{
  "head_dim": 64,
  "activation": "swiglu",
  "parallel_block": false,
  "optimizer": "muon_variant",
  "beta1": 0.95
}
Each number is 500 + 25 x the weight over its row's rms, rounded and kept within 0 to 999. Layers, rows and columns count from 0. Numbers have three digits each. The size before them is the row's rms in percent of the matrix's.

# layer 5 MLP gate, 512x128, rms 0.29, rows 81-97, columns 0-127
098:487574477449491483510477524475487483525493530479484484482494491441498513517481520548496515512516509513483512522525552491511519492509526525497524495503510463545533456497476519523487522486499475498500467470509495541537480531489495501528458498494484519506482491507450502535557515510511500519485445496468530526495478495488512485529532550481521492538520491504517545485512556519535471470511
107:448466491473485491457423499492453499541440525472502493531495495480498517515510513515529512503523503533495475541476508448491481504531522500501497483537518498496522512495519533535494502507471497490509568510484514509541505540502497477512487480492485515483509495508487503514540513498499510503466533497490503490534551521506476490473483556515513493439493515496461527565508523518510485545519
095:508496496539462465478522475495482537484519490518510531520467530480490482522481478489489516481515497481501485504550480464491467485530501510540510505509522518533499486490536530520460493500496558530502482496479458471521489516492467478480483496476504509444513482525543485497452525475516494471492550480525494490483507461508459496474490460539501477495537530573488542500508516550494456480491
095:481487454524489503503538477506508487498496482548490507504519432512524506503471526446537492508507496482496506538494479510508492502496485487542495460516551483481489479488490488492498500537451518538472488488471521500478515502571469513492497499551506530491522475494518511541495532517466542492479536496487470498473507475515524521565518483498462467483511519495521508517537486529532500534564
091:529479497564499485533492508551476528474485513515497489526496491550521513515489546461496560532459523471509466541487545482488509509479507502553479489510483498491467450490473516455482534555481503486526515513505526462506501532477491524498505505475478500491469506464514489496497493457533465482504518479487508503461478499510525485531530506477484468487512487459529532525489532512467523498537
103:513487556536498514518475485486478478500509461534469509487504483478486512525432515490522467528518495520517523498532509464504478487463501486506469491533503520480447530518470487454523499430492507468468447481526490475495511512483524493512498512515533500504506557497520500505470510530496472482489479450517503428493502487483508512525482518476495505483485541532513528489489488535452488504456
090:521489494520510535545492510483507469531456490539471494527480468500503501505460489514536547483499481495481508521489507483513506496490533524495512498486493558487543520526479512502517475457487509502566479478478482525491493477503437519480452511531526492499492514517553469495500464535519466476527509471508489563519479473445490528537482498524478449508487549482492500515510530481508506487487
081:463477486487530486525472513478495473474525464482496490472482480475492486492492523511529541483543459521537524516516501465470515519501495504464550468497506474535488516507456503514544485511469530483526492501438534463461479472536481477518475460470477462478527498496482535490502464478515482507531507478515512547493498490518512491503477486529496507478487513554438487496486541514532502488456
087:521453510490513523501451435524472517476506452538490484488482517466510498544488496525479524481514507483507453546463519540488517533490476504505541508493456425495507496492501512501514498453490487488549498523529498533485500476506462523510483498464508499486525465513521468490483480472487488523506492486528532497476499524497494509537461466506458484509465474535485511498498519520525482513562
102:487467481475507502490512504543523466511515455501493520508498473492527506489511456464526477509521505435510527518509497463497504497507530489518488488486503501472448539464509492471502523498481551449509489544495517507497489493536501467533469496482506466541471555532451499490519525445529506526508493479471521495484509554570517505505487529488514521473525491508512484517456510546483510501507
096:514504497497475463518509502495498510488542483506522497500506472529451518503482538527494531455475509505502528500519501514545506498455502507524495482480438538511541505458465472472483550490503445519514481502477448507482495503459479482507503499518485496517542478501534499537528528508448510496521484491501449520496548520510518441477518447516485509505499562496468473505513465484488486503506
092:456519476521475487473533496473489515472531497504522522468477442528505474504525519489547482463554552505503531492529492493526479507497469504490534504520521496522497511498507474514482500490549529499513500512493492508492542478569499523492504467508481530482502464524515508498447520493535520496518531500487491485477509536469500500481466494530516496457494481555481544487495507445506444505548
095:540509492477468467504490473448468511523500481498478496496508491497555513561465521525511508519478522529501502519560493505547487477476529539478501508501527510502479488464535500522475499507483454524458485484536509512511527516516483505460472511483481502497468497533524506468540458492439503491457445506455496508486492456470497525509496514501497502510491533464525496487548458488500506485475
093:516535537497517511493500534490488516461444497457508444477479520491501515535470496516494521478494518508498526498497487514449542492478474527495470461479492512540529540480467527533493497449508462517534497492460500521505503500504466476500511507510474513488508422457509512513483516500516476545504476519490514487554464520488522488476547485507492498496571497495478492484489493490551495478514
096:486522476481496448503539463493563487500507459508511527533443523535497538489514472488510499449495535479531485507516474476505531469500501503527488480489526459526481514506518505511478520534500503498524543518504523485511518490539516479491498451514486507525517499518507478549539546449471524503466512498591507495523526483479543453487476492484499509486526518506478498493493489512506507513488
102:528521526493479513494520530516510472482515536553494493524467523488518506523490566528450548473475448526496504490524522507575501495530493498517516487539539542483516512521532535475496543522503495492501489493504528465500500497505483530498469495486521533464491478495511515479527498489523462492491503455511491508489457490511504479519486491534559491553514516518504546514484464469504501477538
089:516498540475473527464531499501494495508475543517520536552528479528474493515475513510482506515539478495539516493502500505521469554508522455520498542507479537501532484497440508471455546468500511467507508487532505495503467492514492529482475534488517507462521494550488527512459573504556534492509506482515515499491495497465523462494494531506506478494510493501483532497508527496512483550467
# layer 5 MLP up, 512x128, rms 0.291, rows 81-97, columns 0-127
098:492504480484504508530481517455483477527494530505533464438493489447451485494476492553507502515531488487451528511489519520492518538477532464480530514457511492521511501532489496533478499498532525484477496512514490519521534494515498504537489504489484544511518435487459519518509497546523508489512475505472512560476486475480503504486520513521558516542521492507509465462471527506521452497487
112:503534536504532476461471492491500514490526524517541480496523490472505468503534497496525529460491510580517487521517523504479496516499500529501506529446491503506483528491510472494500464502510481511500522474476477549500517531481472506533466490465509487511524522503523533481553467501508512543444473535459495529528510475511461454479539523455507531465526508492502511521487480511554504488508
089:487520516542435484489510488497496512480530536509525549506458525485490515504493481521485493471502499508495493501566448469546477475506501511519501516520545499505488508476536530545451499531484537506530476476436469507517478510525471518501495505484534483447495492523523479497459518481510510486501522481518473487481476465496495497499498508519509476484553545544504529495496515514492437495517
089:449484460541504514516531481507503530490452489537462519540518480533481497480493505457527499514507516550520491496493482451497493476521477470467495492476552481477489452495514554503505477548475507511502484472477480462434522455564492517497489488549510484460483493474514516516479544489463506484508507506508494505487475491509484499541506467488459489506506524498514502520514492513500498509547
095:499501537544531478528541496489481545522471487496509483561467553525515495514475519481493552533500510482531449517512505478461498516533481522540498506481500502530486510500464527507460527549486492487522490491520511465532491519497460528509519499470484483520502500477488481492513473453527503517515496448534488533484494493511493492470532471528523463518501521509492552516486498497460541503551
097:495496488545512467530488462488496455502492449476465491491502482516519539535475534487490491469509508553515526543515530490539531500456508500516491506519501544533467520478495470481515486462472476494502427481522508485484494500510490478489516502487507507510485527489516484479458444476489456449476500480465526490479488535498539492501505512483478482482480489513464537460502443523460505483509
087:453552474481508452510526488512502527519481531487511492555513497456520477511521525507523519469478511499489478475516459512500498470512463509508433487486500485485499456459477527470514505471508516526517527463522504504502478511530538500429515468478506496478517556514508504486496495467472448481523490532530440504509476484468488518502486509461487482516469488495495519519519508483507528476543
083:492482518495494530448505484528492534490486513504529511508563486496481481478503484468487472509474459475476502469496504535515491494509532511528524510443467489502505538540521462494462483466495475509491503540548478529509523487510493510450547523477542548502495485549513492529521492524547523508500493511489476464476496510510455530470515530521548498508490476486520509476480468467469478500543
107:469544508484456534492520553506491476533482519505549496503545476491504537452503502492444492482479473520502517476519485465563481506467474543506536511515483523500537509504495503514498498519530459490475514498491516468499486523487527472451503490544500514467523527484461515482477493534482485507503499477512484522525507491450513553461544515468505527461509531460493510479514481470508498490481
096:534468520493477494500483487514473553476448513494499502479498494504493495522466502543481517541492440484514463463522520504446491521500478494426463480520490490524493501526458524489484540498505530502508537489484439509524502500496528517479495533465521477478454519491490466540514542516470499500478500496535502507473505488492512486483479501431520469492495490485531510518497552538517511511497
091:523512530545486491500492493529512498480512498524520486433492495510469552482510495506562509463480577522478477475523469514527531530535518487537494487534501463524510493482469509479491526495502531495466523489486537465502545476517490531465502481494461530493527475474478505482490500481495543496519515482512495507469533498497506477506501546469525508479445510496494511466479513551526464514469
095:453516444487482481488523536507497521512479481486522515455496502520483470452489505518553474463528521504528558488541514535508492514497450493518502479486518481521495469501456503490502475502532498528510464509465516499494525503539527504509521467543481536496479458500500505517492500459532503512505524488538522482503493503494497514481488456485519527472519495560501540486514484513522423541502
101:467496513487486485496476485541501463459514499498507471471492493487502524428521524513515453475513507479489508499413496504479524485527471515509467458468477507489496502562515513501495448472486524496509480513496507535487481504492500503530512458490522496547510526484475463535482507500528513491535500473528518508467474561549511492489518474507521502487459468501489505505468556501520490502537
092:483521521518475531488499508535508500486445476497512492482500554476493516510498506510501514461482462511532523497489507503471531472496467495462519480494499508511559528477485505502506486431536478510529502512470466519485524505493478481509484529555472506473513451451533498523479495514529459558511509481501458455541459512473511511505531500513536502486550488473498508470471488472510472465506
101:486512531473478452535498522493510474493459552526503530473499505486521544484489544515525471479538539486464467497494506526479536487494483520507452501491535526487472532474507504533477474515486492502466501500512488529507497483532493471546474489490530513511483441518480473496501434495471476461483493495510502518546466492530525502500482541453487524530491514468521494466503471532480509473463
094:491480476513470533513540520523535517503487508512549481546438512511520514485514536524498518454502481519535495470527521504518485514540480521517476495531496493489538524539478534498495521511491537500510487472501477484509524480564532477468473500511486513505475463489478533512519520455527464571507534482477481480454511461491469484487491536523506489526511490548503513523490485479459515494488
090:477475503511479503470571495480503505511517511507499484505499523553493520502482531566495494537520447487528505464487527496512491493505499483525503496518475542508529469470461511440507520484494512487525491527510527494503523482490498585493462537480502550474472507490496525543495549503520536458523492498519545515476521514497508473504501515506504485531505471483512549506499550521478491517497
# layer 5 MLP down (transposed), 512x128, rms 0.0634, rows 81-97, columns 0-127
094:526510526482523529514471508541504475517506532484504504468532510490472504514474496498540498496498485497476521462498454525508500552525496470519510515452483471481518510564549496545510492531522525510503506485507490459524492442504535487534498524502490508515468538456465489496501506537513513490478552530480520489487478513505488486490449484526545497472464496516497488473491467501548504543443
109:523459480527496486548560515478496549522489485542492503512452499505506456489462482520483505519518498498504536465522467506530460509455521473515538461519509520509474475527515514477499506515496510519479469493470458517464514484524488509461502505502533484535484470499483496481466452503492497464511533516501504493523482499504505504516505421490505514493525509491537510477470540471447464453500
087:497447535508511441538492512516506471538505522507513516492501461470465516498479507497506496510499492502475521532462437517492508496459494487471481496451488503514524505532492492524494493541485487533446468494478480466464452513515505492484458520484471489498518484487500496517551495492489497491469515529432503484445518464515493451519512484519515479538552525464469513535509495506514473508501
092:503527492530525489519499509506511491517488524531519538519528509546506456485536505461475522514558469568502515495463488468497498519508502519470505489471499475519522506527541479484495447507512551519470494481516484472552500506519479501493473506526508477517477468501521485541489588520499519487474511484519458486525485512500486495524544518526486474507531473509491500542492486485459475539480
094:529515503532475512490515501517482529519519494492540528491486541476477501483517543499474492524507502513495524487522528532490530515497557497480462496497484493518494496526482489506500494491508515498514450475523542468508471447474518540507523527501504514441556507479444506514527498457523509445531498475506501477511478515515481481458525512452482487483488540535473547500471526475434492507487
100:501457558488487501530512469512478472506526470492509475509461537484513547517457518543502487523521485520516502511439502478526467482507497495490517535533482487492509494538506486498506459478471525482477501424495468480517549489528471476491505518525520500500466515502527496478475570486462491512474511486530476492526521513551507479499440479530517490520527496522487496469515517507467495522490
089:470513473528491501500545485521496478490502522512504540484502542506488483504472509473533543472503520542493525548528485508517547485469491519527479499481528494509535493498491532459467498464467499536498498483508486539493517473498466505470483436539527486497470523557503508483501474491476511504510467498514480459485531502497472526523533515486465478551463513478452493472482520437487493496465
091:477539461476461522454478448486519505510469526510506493509516458485482494502499492472477532447461494503498492498471529535529471496503524529506529460460500508442505474545491511530432495457508495511518501535489496501553500471492503479523527472513495494531475495496500495488495472474516516509471502465544476479504488535497485483459519552477479496536504518488531510496480479485457486542514
099:508517497510456471483455475500495512476494459495484483500496459468474527480493526438444539469506512526504512510476510518496504542462497511501540489531471472482521521496441526487502476488528486485510492528483521546478498529497501503495485517496494550549552487509519532495480480475495484513502485465525519516482498503506534521567481527559473499505458487505485525492553514496493487515538
092:489475543479470463515505515462501486505496490508477516511541466510504503501486508477463470475528488519495500468505529515504482503503527525543544516522494476489493479493488478492523478477523526510504450475509490453519545493486455526501483562541500495507489458490526463510527523534506514465477502498494413499563520496503448486493485525527511467491478504467491510529501448503493536486515
096:534538529491500474507522544501521483464509446508504496503476528529465487506482496526536453462537510480530487445495503504543504523492507458567545506518498476487530499497449487520500479508530491478505476483503472460482495497490470492514497518542520452575492513501527495492480491509518460496489495479480507466513485482528503471459533501551497471482522478512454501480491516514486498508480
098:457503525522499558487498517447514492528508532473522518441506487480493527517519544514537478478499471485521508499477533509495489497495542558489461508522488469506488491481514486472504455501559489505476510501490542509503537523513505469478498495477492479472483523490522544513557541556532494496477502469537471467515507527507529521484480558498525459476504515532525489497504485515484491508505
096:508481483467479491526502492538512507456511524507464497489471518465512496459438529417464484496514470486457526524491489489471494465498498496502476489491512517539464485461532558498485453498510498474522474519518511485511443494518463489497473525532505527549494494520521504507493477482444497524501464465480453502504498525515514488485501530477468537521482495483496493507474497503489517452504
098:547487486496530516481523503510505496497464542471485466463524533488519512517515492545489505484539522452510505474525467542481508504501473495485526510542527497539506543481432507518523476481483514562512499527459496512478529520483492471504508530503466476443498549492483506536498532473508468498472480534516496473488523486518526498489511498468514526499508488512524429499505503469492498450491
096:522496471475483523554521497506535483515483524524486505459477535480496514509503506523493477481468503468469489515456517498487459487508488483477492454508517516494566564473492488478503488493485500558489502522531504486512520506520509499469467486520455498464496526498486503489496476462458453535469455521489525524513497447525467496482506522475508502448483501449487529461499503524507505546474
095:532530505512519503478527523501494469474534544524463536501438525494527512505503524509505534510495480493505499459501492517504480482461481465505529509508515469478569510529532525505475495459481509478480495494549472498553534507514469460494536482499487522477500469464501474482530526471556496568514525486504534507506470496493460468493479541502547495519529503490498511483523486517506472506511
095:505466495467466511494566571519496510531509494513455512478534513540520546520456504456485483498470509507530535497446451510515529513493502448516494546508484525504515466490547474497466511536496526456490499515492515488534505506514484510484488489462500467482481476535495493478476491498498510482459554485480485471495557514469491499477501480470467499487483495491499493532498480526530497507499